Weights of a small transformer language model.
Size: width 128, vocabulary 3548.
Each number is 500 + 50 x the weight over its row's rms, rounded and kept within 0 to 999. Layers, rows and columns count from 0. Numbers have three digits each. The size before them is the row's rms in percent of the matrix's.

# up: layer 5 MLP up, 384x128, rms 0.224, rows 174-273, columns 64-127
# down: layer 5 MLP down (transposed), 384x128, rms 0.589, rows 174-273, columns 64-127
up174 110:458520402490572527432486502599474507477531519641443521539512583515512520532489469450518469486533470382552471476475560507521515575548508456420497512476416487451571564534517559550600476460494549
down174 102:545481558463584603523517563503495498487503506494471497441441588492524446416410448448450448555584541451537463501475507486544557523539532446458434518566431590536534515564518486524432471517512513
up175 105:583460464496526511534557486477419552450495479555469467538411529480587496465437517509498481440552477574592519436469407562444549472501516487482481504445426502407428510460494499506573556522445457
down175 081:487388460485445468430511605453581428528465589534533468479455435494399521427505465537529536441459544398497444490482455571492510557501470488527409551576536502552535492484509395482504538551509558
up176 091:522453552614430505549429489556515497497493549493607543513499467537480442465541531433583428497455545551484482473501502436504510509561583529392524521414483458557435503475456566604502584478472542
down176 089:497509635447490471458628476498503474521501556458525454514500478523542470472488445585425587579587474497465469454486477518518477489450475578492491506470570516412410460428492480486442421465564544
up177 102:415529466510599413485551416570496461480604502502485532490535548465549528446510426562571425511465491371496461586516480472470483448489388488414558512550498538467549512500509484595592428437594546
down177 108:429526372380506480438409525449473647403580544527495501468483560513492516500449569493414502489445534446452518542485580412461512430466450469534585576522493477514546547445559551449480533446463531
up178 109:447484467559483509594525460544511473461529517526444467493493479525524414474553558395539469477512530479560545483531410498445582508529468500503499504485468496478514535531553369508486466499383583
down178 097:512430506476452510490442455468587459481464419545484475492521463520506457518478485471432480447455497567479512520545451456408479535584495446462470391525523481544405430495571520499514530551476468
up179 095:455480519516521468532504508461485547540432514500458511492488600558520573524508606475513438503587414464509478504488567603551478467436554560450503477521497479501521531459450489596494479501509452
down179 100:616439461490499531408506454427570488523421498525492539528474468595519478526471545486594529458499501552512503550480541571498531479447436437535495445539523478481514479553523605413529442522516492
up180 105:547416409555498551563454481562530468477493516532580514479464453535484496510495433504501506406498437387589522495525489552461431506471553519475469469537426480453519442555485433490582430455457434
down180 109:470543477488612432558494614466527469517422543528417499545509513431479519495448414543505563532528503404539604517459568419558430574551573489503538541572497498426488512580514465503503576481468395
up181 095:426408403600438496510567538478497495418517498562463455468567465501511465526544596527556425526479489588461415484480519487528489498481448455504429525484497489503426511621471509465532463502519474
down181 080:495475597571475455470609482487552416468467509515523433440535558530512514544539563506480578540502532538465527444510526453469464469476431541463537413454421530527574564536580479563483544417545443
up182 098:482435500531566537482448570443455457520458497596512452447485576504355448526531529517466414521471525446498496516515472545459598489565505598488576446452561505391552462504499490470473496592567490
down182 096:549481521486561565569464441470491491384470516410539538553434462461560474465609516478447536513446377458505430519472555515514549576534408597463613490530545464550490543479491533498462466392506550
up183 108:490437476477512615595499499531442445431546577489431502526567482539498476520535534458461383415489499550383475530494525523472519459552419510429485511426495512492475448467486540561598453510418517
down183 094:384540576512410535436505536569518489531429522488410546545538528497479520584483527515504532446509527453401535532512592551503537521555454465524450541436446452524477486544533568448473515528452506
up184 127:515538506475467519550558480488491541513494452500495472458496502461548504512530528452457444511517510421584438456564436616432612459492546521467485608642463450445523529537517556499426474390508456
down184 119:511411511401529457543543540457448445487469445579503465457535556475500463551432478501578427516477404431470474527481481565390523498490483444484405535595421505553509465597547475491490504421496546
up185 098:493442476462488612519449525517492525470471468550425529455504553467484463494528539454536524473536507486500510521508635478470518512474453561530499506524452394479475564465489442711583520551523510
down185 088:472567485519542534539451432472519506424481467513416545522515516562403497452509536567488440565423576463565369512375447408571456506526507455524464486464495520545466535514490532534582430451588561
up186 112:485530472464491527430506490457484482500449437629474512518483432495563514502434528439472550509461486496504456520542460569508506481508499460538540485551432477444475570440517547514533481397465517
down186 097:443453482440485574468450470479583488473466458600539622507516463551461507590428521479474457529543541497563404419491463536491377451514505624497499574551498481478509498475562538520499517502582537
up187 111:493505539518430482544479510450471498520478463527474576506439466409571539451515640425539567438515508580425465455467571501453408463464535418456478551511573471468449507412457480427603522500525506
down187 103:456606389611528510554472544456482526512558513514455573504461472453540462501591519533510502507548496513458494444466473512508532485545424491525439512484492496530463461512418407552528519512495554
up188 095:508518524535528566483553552458432506451491518495416653539463433441473498491497514492522484467481515473481575465530515560486427488556587467477427487433524539491457493495522400529471561462397460
down188 093:539481513510477486480503475430543538391505504530556514505409559538463506541523490510524480505499529390465581549565485371504425475511495545538472459503493475509469516568459537479448461355454477
up189 108:413493479469439493574483502548476477611457544473456502483490537510486444526489508579566526480502562530590578428505494483465463571460509497523415480662445539464535515497513433445487451442462527
down189 097:458530406422365479524587491516517516546513531487571396652431572467425559468464495485466523458484458529474501493448584553620496469476506514562434578448516528476499548494463486481446571556508585
up190 098:551481535554516502437441444453427542572571565506493491516527467547502470506446515471466471478413500537551512555620374505554473564448566499529558533547525463518478479502349492438524501530507481
down190 112:502528484522490484478486456481562441560528492640449541513569485467453532505574491500476534496484485460586455380547466512480474510428537473464482614499556474534468505446468510517550512465571372
up191 112:534509510526443429568608495587499469498447492532611493537531472548523552549500463488539469433525405539383467538498347477549478475495490515582466504493460502529457481524544579465469509547497505
down191 114:537573484464476569534468444604485570509537571519513465516490360433485456486348554490584493535543466497463520480526487434484470593497445450523505444577474497487479495560435501512537443625416496
up192 110:430460413568463541463539529467492473533493452467543520551491368552429535484549486500483452440454522572492412490564545525570464372492442468548456641525542514573498380516424537478415419491498463
down192 115:486621562434549546491538572436525516512509553499418404467538572520493526461423449529452477473570472543496463451572512509511529476517501420531521371448434533572579497561486370539411533487416493
up193 113:516443487461495524534483484532535495480508535666571517459484473584429464554482527529408494569577478553489490570537491637436446499431491591502542491515563473444580532525460492498482528505523471
down193 132:513577487498495448570515415458527528516602500555488475448433583530460597480551494472494504509492530601567390533408497419505455523493589471510422596472566369461508578493458479465480565459545534
up194 097:525454446583542493458496533474481555571376373522463553412508432434357422529463461440469471465504490502409492494442487491477443599443540586518486491514453502554586545399555521472432537539559470
down194 081:566441418381503472538496469510451481479546420502534466484554490510584492448521604475588495584529520412562552497493459512504470549406446404562543431509515507559595557543579526526493515653444518
up195 084:464454346559467502484482393410561542451525529545456610422551456547451484514483474440497453501444539538462444495413475563412523528468547477559569542407475519473502501507482604494421442519499495
down195 087:465466575458456513430429557493504516561480472584470489404569455399507569437442483472435562567467583552374510444469436470480571534541512527487473494499550481509445482529529545399557462464498550
up196 100:517380519545542546570484517464509455467511443482422526426468484540536542574453510432489617474495507512535559519371519435366562485528549534519503510554461547417497509485477542404457455516456419
down196 088:468491503490537445525504404564544472456522561465487418490501517443450559563472505488554485562472550400550379454449405489499498472501475475359459458510434601452436558593600492526554556519394461
up197 111:495435513484506490507531459544507493402463500418423461450479524533474474508479557528563462586492442484387545518505466578452499457499487505589524510497420546461518540472549505485637530429559440
down197 100:587509526453441533439452498488530442502538509477501494501481420530451493485534569357531609489595564570511508499505573527457520452456485480578576417450560461484460458447490447488467529574436580
up198 116:424505515561563424504438457535423433440553450538477455485479449545529551474500437595580544460514517530558469540474489430510556522565469559529539443484490537555486512529508443526672503463553443
down198 122:480460550404556510541433503567446457502516434554544521475496496552456536584535470516487548494580450528447513479463527513515503541484353521454460482486474556494512456511472532616463464463499519
up199 104:371476452531538538510570526519493450461470453524408579633494430559427502515509528557573528393474578510509482442453538477440505531470565533524437560538504387502511532507470529467531466513477453
down199 102:494522544471508542532555462577542554424509521359570483535574597446513514512503366514441549450524458489522436547438501592486528492486604538483455527577507553546421516426494528474520485556508446
up200 090:485397493507575420435486511503515471513443521516482502572446322562512510532487497614530547505513521471526529439404535545420511519594465416560478523549434491487536520475532504472460442517474400
down200 082:472513498466506432514447498477526509647464467516523493520423412471527544556515519487456610498514496486501448481492518595402477526545548528515422564499585466545532516576438451572459517423477480
up201 098:427447491455490479482520490439494429481508488565458475435474539564535531489474537457572514513446427529451535508605566538509519439467497517609471468529589516546350476563471529503471461432502487
down201 085:433466495498502509497582451491526506526414485547474495481492486564433557529532441464434541459390496380536497433487420517422433559470368495502491469582595529520566486517516474432490520584566589
up202 118:451438496474528524507438544514488465387524522539464527497447460551555443546454535532563397526525418522526591478491521547478499545518440478524494525559513443519426496497436499555515434476527569
down202 113:459587549552473522527418580480444446488502498452560547454539516545567496536476489476479422466460529523655593441542450553615555465445470507520518495478488471480468528491447384484421530511489556
up203 088:514545498612412511493509514433525455517450507503454461539462518488495430512566571550401432488432555482480441376468516483476563425492488435503515495524562509501392514438411524481531477431446523
down203 096:527504532521611504570549464545492489501541502551485425476490445524467485544550487433545549457529511458531535558451457556535516527491461537564517429451381533443505506551583596505484591457525522
up204 105:476435483561434503478500396560450503421484491517574583460578472658493442536490454494441424423406427531499531419532463504486455474476392476446485481500556546556578472457583501429519431438509488
down204 098:414571506512475437495559508503386502508518554501562558393520558537516454546529613488410466506410490440543459446513407561451569476587491460459547556577495521516570564452516483610537553507556516
up205 102:562491546502422535526513459529495581528557508469496586571506518406525526597567537359509461488541483530500476510462533578438474382469473545548454525513454547446576483490564562482493452540521527
down205 101:579504545442528405510373470660509478424591465520437468521524510476568487476413567508461481436555463545495527527499552439539483503488558522507515650495466480491488541419564526622500544476527461
up206 099:556479615502440471511513440485514553546485459498463489521544609360413493469504524583440585399505500450495524476499402476397571459499439557452484569493587478541528502448502501460543490480512551
down206 101:408450492528526531449385537520395465487561574478463477487508574520394415520476497521463536501544474497444460552477546462548555508521553482522528504620452447468538450387466522498500566540592494
up207 110:470455455465559554611553547518442508579450569492497474542508439447502493562424493540493452477507556503404493503471516448454518499507544473577390542547586487477605413414447514505528525559516520
down207 095:471538483472585423594414508637486490352463454546545568583482462528474485551478545546462434501505492519509411526585442519551554421536544499504472522513483545436445536517524455473497453531498475
up208 077:483411496516526449387541458468474497482491432512521522520523494425500506523539406552442516471580534473482542533462516469473526485441575542492425373493531528521479472501521577459522565497530393
down208 094:539495430485560556544399527497461469525482508513498461479554507588557457473469536393534500464549417550545559474472558523532584499449510363567487512528507492478637467472466510491437528392477493
up209 080:495464392464417509484522457542449512540478571519466479453557527440486454623447526507536554446449552461499499461478577518533518542470547482451501568511509462521455463508495424518551530474500542
down209 082:523508492587560539540582552454387495488495424449521466513527540480564548412486456506476470530482473494518430466492533544419508492553474460552543504516487497495552566508501546474518382500543547
up210 096:498489549523460492464526542489530468524467484497403469517571452403527536504576554545547521448477427348449481441547557501570466510488474464481408474468439437516540528497484435532526524527558472
down210 092:519487410531540524413509497487558499534412482535552504537432536408435522527478498524473524507465589544527466522404491481415552449514475505446536482450558545569429469507638437490457493479451491
up211 098:564477481560516462548604497507431484569498486560531547488429479587460530417542503555441487493467485549422491515531524516460480459467407630421595453509494457519512534526525482546514541514469534
down211 081:541501504408510460518563444488463477517477540520539522447576492506584463519522614566573433507497463494548510454506503539484482445452436408471517525515538570493571451473488496561532490530467544
up212 089:448558506520530514522509474527382485449457493519522525446553503628534486526393530438388468505415491475577479441593429553530550447499469490458479582505483567527460522523523559525422430566426547
down212 119:511498526471526420472495487607580487538482501501551507473411578388530443424574480550462485500494473493473516571417525532473474505571580497559518334536488469525497417466512454602524490498575473
up213 098:487395431544533511473486480504476449446602559515560414429419467422569425525487479501560503529451559544526518516480469549499523536451483492563534480569471469487490365459501573476536593574552515
down213 100:543564513556425495438493456584408528521428527443596503512519466465403456506460516539495543450423552525446545474458484619561410452507498500476450550479538571374582516499476421536510485421569476
up214 109:477581500506472455461513458545541507530653575514491597493532663443443510455481576431488501488449475513493454491524443485540545418407456477443458487469467507483549516471453467640430511495547450
down214 115:554580461411436494426609477493465520454538500486532540468435611492558546457493544500506530434553553548568452464472519547497520455394533430494461480487519437552564507535495395461483504572430427
up215 100:528532514478416517545494492517562513572503540533502546488491662523451526518465508532422459467521399488509479451475499445483431498505574527492478535515439458438521526531542482527539441539476509
down215 097:462438435554535413553476511576519482442502464511502509522414531536525457480498528556544553362459541477473497536442499415494516594508430455472489425470503443525508468614581431478499552506460448
up216 095:531500442471447448494442412520526440537527478507545572523467467485510531406508517540441554529521428484411417411506572574552488520475548546498537508526489445437472403531532545546483529515501620
down216 105:472528469524540477581424488471521559453533511550433509455507545392459453490536428489503481520502429550541524460479549479564477585460489435574538550570460461551494456454443529440486535558536461
up217 098:460468467444488542551583536469469537472553527556445434469468484556414474488468512505495510523509473556494511502456510482420479571503462558456511449505532495455509537414486527565525498451551455
down217 098:532468436444576484458521462511454514418500428514515519487558512510427531409589438527484474553456470563534478495456519554509468479536588462592439517459484500492466413594426439452460543579586528
up218 099:592537524521514551506428481540520491538456449506522412591564570459424500481498462446477531456514429351397493469437484457410424435469417500565519545508481467483474560517519479538566568445492516
down218 090:513416517540503489481622446521579384472485552453634558581532511469394551472567490489466624572484511507499611556567460446556490430591476534498552534443423486463435533475509504543527488503488482
up219 110:499404561528441483503546493497499493530521416559486505483497431562542451533453505427505429563498543480484519497470480674549468557509559485490432518477501417469508565537571525459432551512488406
down219 108:563522473516474455391518418509389555491490463466498570505474415583534559487517431543410443444527453469422488486492549510455472495578639481501509529509495510584516544604466490497461521527508473
up220 116:530499436519550409497512457446507430404506470472530553515566427670460592577504505565529492470439581532472475544462481514503477449454569479501363511633505519516456458529534505427477456533522542
down220 099:547505447484448560398454490656468487435489536413430463428540526447488506545517455405490553453449433548484483466503515572511468455447531474442492440444480569507485573430515453485438549491603617
up221 084:460462574541466457396494411525516488448473598460503589500368506629447554533514490572457540554437537510498428564538478539528504482452587502450462497547531507470434468450485531535510437626493480
down221 082:584441445457514508518503569539461503496509540439537474587519499450513434473453457492573543515597462554491463535596565524452483464516448411497446412368551522488572478487471552504507605493550352
up222 100:520382492427525551546441526484543551516526601503431436467512476511532560478513487508415534466485542446419488545460519434520564567563429567581528498471447477402610501528557526602548526574479488
down222 099:557474558505404486453418502524492415518526509523518476488412656487549490487449443550501524513498437538503541516509416439415463496455532484609458518502552500525518589553591498534489426560434619
up223 096:447529508534507543488488468579474535635492464651433601487506568559523510458542542532537572460508533539577490560576493558580475592563540489439460474435465483508533543550471448426495416438537492
down223 095:555546571426512408511508518500455579471504524460580424509554575486561521493567498391534522538439576408456516525508568496474441452504587460557493491440523485478584437440592503533390506578494538
up224 076:483495518541504561534549447451497581359518524521517405474484500470482397469468545392496506509503472557501448466411465444464453511577526492588568664542458551480506505420474431486496443497527548
down224 082:571542447481553489500502532519488547444580530430389494470538534529539554397490502357554544479501433487487558549518545603475514468394487414457564401485529551516536531527485518460485456506466483
up225 113:477600503633531561555488488558521492460507498464440620419500453472552554490468474535489418558439519499527508496494528609495416513542549512469475517480394433447544454535536509542501492536448496
down225 109:487446611476468546510531515517359572554582560464499500531567501468517478534543516542446427400462478477493558446530508563456445533553475516532565439483584497537516577458473539544493477497543414
up226 101:526517491445437555454489508454306479515457491433426506434576468443558549415610488454547501470496426574492487556520505477498477469549459503493467498519413444447490460504413531376497522449566443
down226 100:565459556485472510513561433471551510430528504529537445547412462463489443464465515491561552490532683565596391498486450399540462496560495435449515555518584510477545479555505449477431486445534554
up227 097:425531499543515548506434458389512420476515483502443572435519486505507592555473502480444505509503500603497515574537380482411585517424503524446503477519481519469467414519525548446503504584489602
down227 087:568453483472459487494531511559471497492458441507569505524550562467574453485596441453508470591428456479467439426503523551539523539583467496418458490371465543519462581532454454502496486528414479
up228 105:561559490556399510471504495576494505507517462448459498520551472513393480489564587544433466330562501511500378498511480434496549545469532537497437525466465467469432514449424532667460442433479458
down228 108:540549589527511483496492507552320444476458514534546486403475435435528512554484521385520537398397557567508546498533444577525486574470489526384546444427522527523450495556553490544560495469510557
up229 113:480447515446503495537450477448474575471504523523539546412508523523539525449486570531483473488541574554554514485458524530531467525525503526532393501501368451495492520501547452517528460517401562
down229 101:450489534592436541509478547463551486564504433541531434545556513526507436535519577494599475513413494448501525484539535421470434479489474419475470495462467543401509530574516495600485458521512598
up230 091:391546475391483459500469541506534478508606508483465497488462505431528592544505479489512455477503477549508424650504552439450497483487467547442477478448481405370548469532529537519634542529509454
down230 091:346490538397482460540558542460416557467512503540503477508512556515516507430456472497452456600460528522508527386477506497445379497542464480494507449523512431510488539448598434492460542517506475
up231 100:498453491529505591427508488434498535509465466465567543501460504465461520526440478458475417542553548586486540532517425577551502558469484555513543466469392513454464539361551499589486553498622445
down231 091:460429526451502554481503467585459523512520478425528404478505564597445578497502533473542413531525498471563519544496526509494511536463478486526571488420468448488500479453511470535473521544500570
up232 099:497523558485530432499539495489541514376626482547551577456475421442517468484505570498437474543491454559511415556484492498485545508483485448520459564498551472499461449504563545533487607479424601
down232 106:480422515509458575448545599530560450517476531492564455583547557530455519464516455498519496521572502550625571562495517575487497490529439483441492541513527564615547498543609516508566463596503536
up233 083:460515528532439504435511506566548549574440377566436556525504480479613491549519534486519471468492505446508466486536507469457446397439535518455396486503525488513546453408448455474476537537530520
down233 094:540584495411473473551544461424541474492444572452466436529545562446478491475565492470550553519435589569554535494520497474482489587488605398555553459529535515629487387507568518540499472498435522
up234 085:522457441517476402478510442529508456491493522524476473543571473342384496553589577546570569472477544472487538528520450564543470427470496541438514483462648552499440553605506471441577571522485467
down234 087:481547554504437465605576569469537503474399552500448423489568501565581520457437459434500482537541445585509467482428603452459507562485481481494485473477518451455543440381499485560549471565470478
up235 093:476518481556450428475604476498484513590441503592605519448475570503463541462472521468439430510475502505414402546543388548443464566463441494605585467448485421504554560548464496448458520468503495
down235 103:501502553513471516430414539453416462464553442430558507447558534497553514567449477462556520510558491500547504398552468409505503463520504552512529497505573473534476465544533608476431483545465496
up236 090:508425443488488495554531426510403439432492558525470490523454528477487443433535515550502487589450432544492511518491432526443527557434366530458434509559615552507475520463587548568517556429519472
down236 092:528424458432580496490551487502535552593498523499562421559451563531542483553527396498510451425555491550464492539473508455502449554561435528512507471465512494484514453544471529426502543570526405
up237 099:506504527553478425554432450572562520489502577535535531461460448443415534472565442581443453554375519538482506564489442495569532447484506545532491514573527501508445494561488536440552497474518546
down237 095:562560578550445472503513494496396434512507510470463444487468452522454506563453455491529476490570574496443577401538565424518528605505570485465505566569552529407565461543500461453449555432539508
up238 090:461407447454474491498524486484523396559451587486501584422478438518464501442602471527454457549444486489492441568404457554526432533582565445574512520421427451548526556432582525462603504508521553
down238 101:532571634487622539400605505512485454493494535416423516515497493564601499546405486447422455494481485572511504433559474482455568419439519554473455552467466448450508477490462504439378469645487487
up239 099:478474527431492535645486517442540476407500529515499499454468475537544522455548544584515537441436434503564536505458509514482529456508477539399410574531476465452509451554463413513476516543487531
down239 107:450447455456469498469495439501464504520568523452558487520510515499436494497439589464604400552533474461427523548604618470451500491477437454502419488529430529475597484459475522458585577481455523
up240 102:559492567567497532527532461419510396458476484530516614527476490480416477461545532517543449521506424489603383593506508532501550478505428555501450543499444532544506443520549529624464586493492587
down240 111:548526507493517549457498551433515422517481432447524542560549531455486497538426543487452453509560487493600579477506426478425523458514512498422455558552566558462590376457486438448497490546573496
up241 096:470576438580474560519347464605553450543610449521528520453594426479481524575579413565495504495530491507481415449472516495479551464441541530453453446508529541466549475443494540464477480496523526
down241 096:477525521499480575504508533506427474504488563518543448414580534455503500419444447541533523524460544565568527439377509463470462464557499528544530422496535419472481611491478566483522504482520455
up242 076:406494458501482499580473502512468592446534470516536579583500435593508530523434504512487484609453545511489505485439553445565572446483489527415478467544451450488539482421496440487516457503482556
down242 080:401522492498586446525539575549463615495537483504478522456437562458527491468469406496460424564550451603571493582487547423437564523518522410454457453518409514484565568511439443563511506474464439
up243 097:399446472551513505646473479539573429481491520498438469454535440510392530507556508506457434531492469523546497541457503449454436526508417477413450519608431435520543472493513480487452474475540533
down243 099:472488451518439515466478466535435477428453559484453470375568504468586534422511577531479508546512464467405496495449508532574471640511428569509588575480499489567439422453420515483523547509488509
up244 105:483488532547487354441554488428480435480533476482533507521465454564557478586423492562562535487591419573444526480460472448459493427508517505558523569534487531394558583554509501464435464443437434
down244 103:580365416445475406517530497558451594570424462430460494520504418524513411433504478454533545525540501470444512534445492514474475450492546564509497510477516515490533418502499601541489546507498475
up245 102:494493526611462431490511466531560444448526458492499558495529466461464524511535454561399520455499583532584525422590507465589475515549409535522533521461494456468446486477493359491492454499469445
down245 097:531460480468411368527405492530455505435446529450458420488567512542505443503463477476529575551596486394487568464531491434452478544489464604442572624418452490543466517473493425555460490438496521
up246 102:474481538445486413499505521470453478506497499584436368477437500532573592526438464531452425456514406488477586510504550407507511489516451440577527537563539514555566550463518510473549480475549522
down246 091:559530544492466458490472463475592562526456546487552520525510569447473591493561466496594479512508491582523507483377581471533486537449537470500351472491473375567508425430457512442570534464444484
up247 117:497485572490542488466487479435504446367573559498488480479448456476454564514464500562470530519525465456459500544571512550497597467541572519503517479436551476476528468526552532565478486544536486
down247 113:491421528484557470449484483538394462439398479526462581468501566574480530422514550513557448517437499545463513516512454461604497515502519568526556520460522539533468536518483541491569538404528444
up248 100:467489506519426532474490430465523485420478525595420460446577444515467460706530543494543534531573491559483496482517407527443469539520497546465535546479532482386517538447568545460555483533546550
down248 109:522572561508464594538462532523491507601545487537519450500598560592537533526513600504483461480531432540503454495492499427528491398534503511548472382461470483559520526359531590473449503476478501
up249 077:434549467490454503526492470619460507454561495508548479678624565475479530445486530519593465453528383429502505469507487524426577565464513452492495485435481580561455497542502460488523577465557470
down249 086:525547505494515609361522552435521399495415502457495502414493454514520512511467530494447561511495525564601457443494568503519449417543508499441516423487595476546608539525442456572509352568508482
up250 094:529488533466458554499501535413489461488519599458525576503481488424589544490441574436518509515483482529614542550434385472441505453538566528540499467488448394514428475443488482536507496429615573
down250 088:510543533554552543483533431555574498535465533536460375509476592546530529478524391514504449522529475479588480480564461510488485441538401508538484511528439448530537505596512476409457512540527478
up251 094:414486524447670414557481542460460487505552467480513561435435495482582451537412522504436586467522557580492460469557429456467524471521461552480501551540474414398495504533416507519516484557414489
down251 100:497401427380538529437519511560428521549497506470393510485602488491473416561409472523495504455519521493545448427458478518423535505484420467534452498525453533518492513568527438633526502498424440
up252 108:392449516528417513514480504518508542508595558530449399468528460461472601616444561506526462453539520562554541614536530465454544544524457513565435492527551526533461539515506536456486480502441522
down252 108:499476509478479555488562431510470554476591531546445537532551428433495522629566475523485446540548396477489386520396534458427537484541422438453458530460546469414518561470550510474506409574465456
up253 109:442448547636468458460586495529612537501505450466474433464449465572491574539599410478428471552516410503544475520510535432460597524580451546597466534553465438535516509461514391466601504534449540
down253 114:495569538556434484499510470512483504469484516443488460448534484554480611591502426464454528503536497453541499406482470512506462495433426533552437495546451505503505524467478450477515423487572487
up254 093:394589469591507433551419494615431523567525482515513451488552488454451524411428525457462446447418466473502413508479518446445409454507530594576516480535413489520515514516546493517405543534494609
down254 105:550558408504487551511477520485535559498519437527527461420427513425492454452542538515585543546608480469495525515451524482460511506507594472434425493609498475486526462384511437434492488567564483
up255 090:468492487446478567482544486526448523572431461458494543471527451563468513548524536536516458530388545423426506549574565554546535484536460516555514505476554517500457514471492454470564454512487518
down255 099:493619530512524507559511509496547458481624516554523530499539553560556445485526522399508507551500500526561512483460471502508489516531441412467502438602581641414597511418584455466532497485514442
up256 095:391557537515511475505460565480492587598449445509435494555540399502476552467423416515413548405482501502549459468481558470535435469444551504451467432463460547402536530470458441472545559392485492
down256 088:504536387484434430463433418562497615465449446478536504427581457573552407509565533495555517495565572553427498544511525533492538459485522454502467533503463449588537591563449542545438519367473509
up257 090:553500496514518565502583466486556503515479500503513528447495508470498566590527542493421521449476467566454483485542555528485452454490475441544463458515527500401500482506448571488491489407442480
down257 099:550510500522505495491445497420522502560460430392533413420508445485573412528568495513613409505510611495450495526452410494430445560462435482461479407487525537509501448513430526596497511465499475
up258 088:405512478512495515460513461445497524545448402588375471505511521528526436458502480478514443522526494548537393511559473494525490528410495478530608523464534544493377462453505500407500559452513529
down258 089:452519547529545548586484470499558511517535549549501485432498506529343536535456513527532491429542473443518555456467554479464548481438485544517520396470517559560595473491513347448432512509496410
up259 100:481476559546513501476520478575503470518490507475387435471542409501539489539573489531409541490487471527443534494470517509481475440462451422565532508477507530474542468511489538494611391491424510
down259 102:536435567391523518500491539545459495527566473571534487541521577433459525504509498482534491398497512599470485557464613472479492483529499510501536466433425460485514526544584490528481513470582584
up260 091:563627480557462480516458573487546431496476570480524538541475466524516617422530508547481519450430428528554529485492531561572559509549458490549544664529456476471533574540566578571565533459420516
down260 114:510426485593548517478509504487455496467531458485495454445501461445417540536521487374489490431477535484551509575522567524477527518438568405508429446565474486578511538581554484519567515481519416
up261 102:473491567663466556458447581497531354436484445518544489453560451497498528528528435415527532456513444500496588547559570490410510499556484514498546492512475495495539489564413445499555509503399518
down261 083:522542581452507469482462485527475467571552464435485528490488453491622487496503524451601482481503526539531556484492580532467489554481390424592482541454461439466428526475656534497452531524473490
up262 100:436546551619591475480510481504551433455523482489486583543579491525452440478453481560473514444538540505538440455551519439501437515455404555522490622482520520444568478484452509492493405492545471
down262 103:494464484520521498588549442470482480528568436494550490464493458498527459537621526511552600453475548456441580510537540436507502480449479455534518533500420481533488486513562453426474571418570440
up263 091:456484491499450408465461572445542590466477482462529583510433471500499545461550422489389477494495447574575434447406476446511497437425456519507469631497562589482575527477444549532497557522553556
down263 099:520469451530528436514555530494476551422410580547514512500450495546612530513453486475398456454522577452505401441491503528507572495462477420513483567430466538505467565629465454490479511458443485
up264 093:513434522543471528541443462597435529458444545511474558503503411582542534516436554488490489498431474543455552485507499568422479558567496451474431565465557428495502488567473486451453479535462453
down264 104:429486456400492499520409492499445436529401585482537483540435632456499506517480515527471537500575563511511512474492438520372517423528598508538501526487488536514493589502558445594477495422495529
up265 106:519535482556533336511478497549428534520580486537550537499533549453538534593473535402521521514410480501494374491522516446443462528453464538412453480461451440423554539492591549469540479485617462
down265 105:604521469607536485466438507456453556504460463581413538526517471544479444513465473576459481463466573574474543513538494463517493531520419511475546542514560462504460511535461548522575458518467509
up266 084:390501507544441542523431404405502595570558495501505538479461581456446417549449441464409437500539481545535527506553503539422404522466496522518585510447410569517453577408434502513470429491399515
down266 086:507559506446509477459457515487462471488546490432546456483470502526481501398531560510490468481496404462490491491640486550472512480533498476485529540418545544532592467472477465439456427408560450
up267 096:435414477506529590523498521432525448425469525504432483505415512514506477643484543582525525533440552504506488563574537521489534552446508618543492530492520445533520526482489572426451465509520487
down267 093:457502586456482532503501465528491526432491489510490493466481538475559524520445493467599415505522446606557409422510526475532494580485470502443515469483562406586531468440460507455514589548516583
up268 101:452579465547524431519439529505543488463520492466552496484524399525560475516603538427527485559446614503563537461427456551499515479557564567485471561509467477515515486546435486456550468586459640
down268 105:469441522563465435464589476459433502522336552527476528561516542428485468505569496560493497488483519452524567483475474512549485567560581589424568499480530471440521469546583579509494536468575451
up269 104:469463470443561603497463490521516599468502468524448467563494519518532603490585432425542443575463489526483527499487541455517526526523499544438484491423546522530521525502483501463562581460554459
down269 099:586552575584496469440489493491499450507550557426458518424506528493487451494534522481495481427522521471363544542430394477501477518453529569454547466474476535551540448485599512602494669473464495
up270 106:461451477413484568560432405514452507508486507562510454648418483523520503463451495600534416573556460426511479517450546550555544529504517504455541501482524397520462464500429481466536509447446495
down270 107:542555511510467589533481474525404515501469460490425472518498568650511559479469493605473480515469542498561570419442575587508497501534549519444528443603454535529483522541488463517481495506467486
up271 095:476540669546520482536608557515375470450565456532465472492448450586536515390545471434525522471505504458420485458528538478568425525446546534507597513539407525511455537398529518508521445497539462
down271 095:473552515462586526469500551526672592485547444489510524475492458461552479461537554536387493440475458427509583461432569495479507507456486501421442561436534434448535517471493445497496553625454523
up272 097:469429607461491464571471478567496521572496497498531477564539388494449513477588494534500527604427575420448517536416484466468489533531374422473558524517520493511592494499533504562521525524465540
down272 102:465393459524512426509610485660525449518443533523564509504437489521432641554537484385465505533447525487487525574451489507534517441528390563490604567589505531566454547451532473485443557458447515
up273 090:505474468471479569537549467463451517576504472510507536479558512500475495501487543522501558447533482506494534517512530587473559445449584449446540571502526494481448397514504487446546500398482450
down273 093:447500582552457502473573526489442526470503468486505560565497524494484513515511498538442561417513436554621452504521479480464482603523589572513427485492454510413546467479487466472489493595539532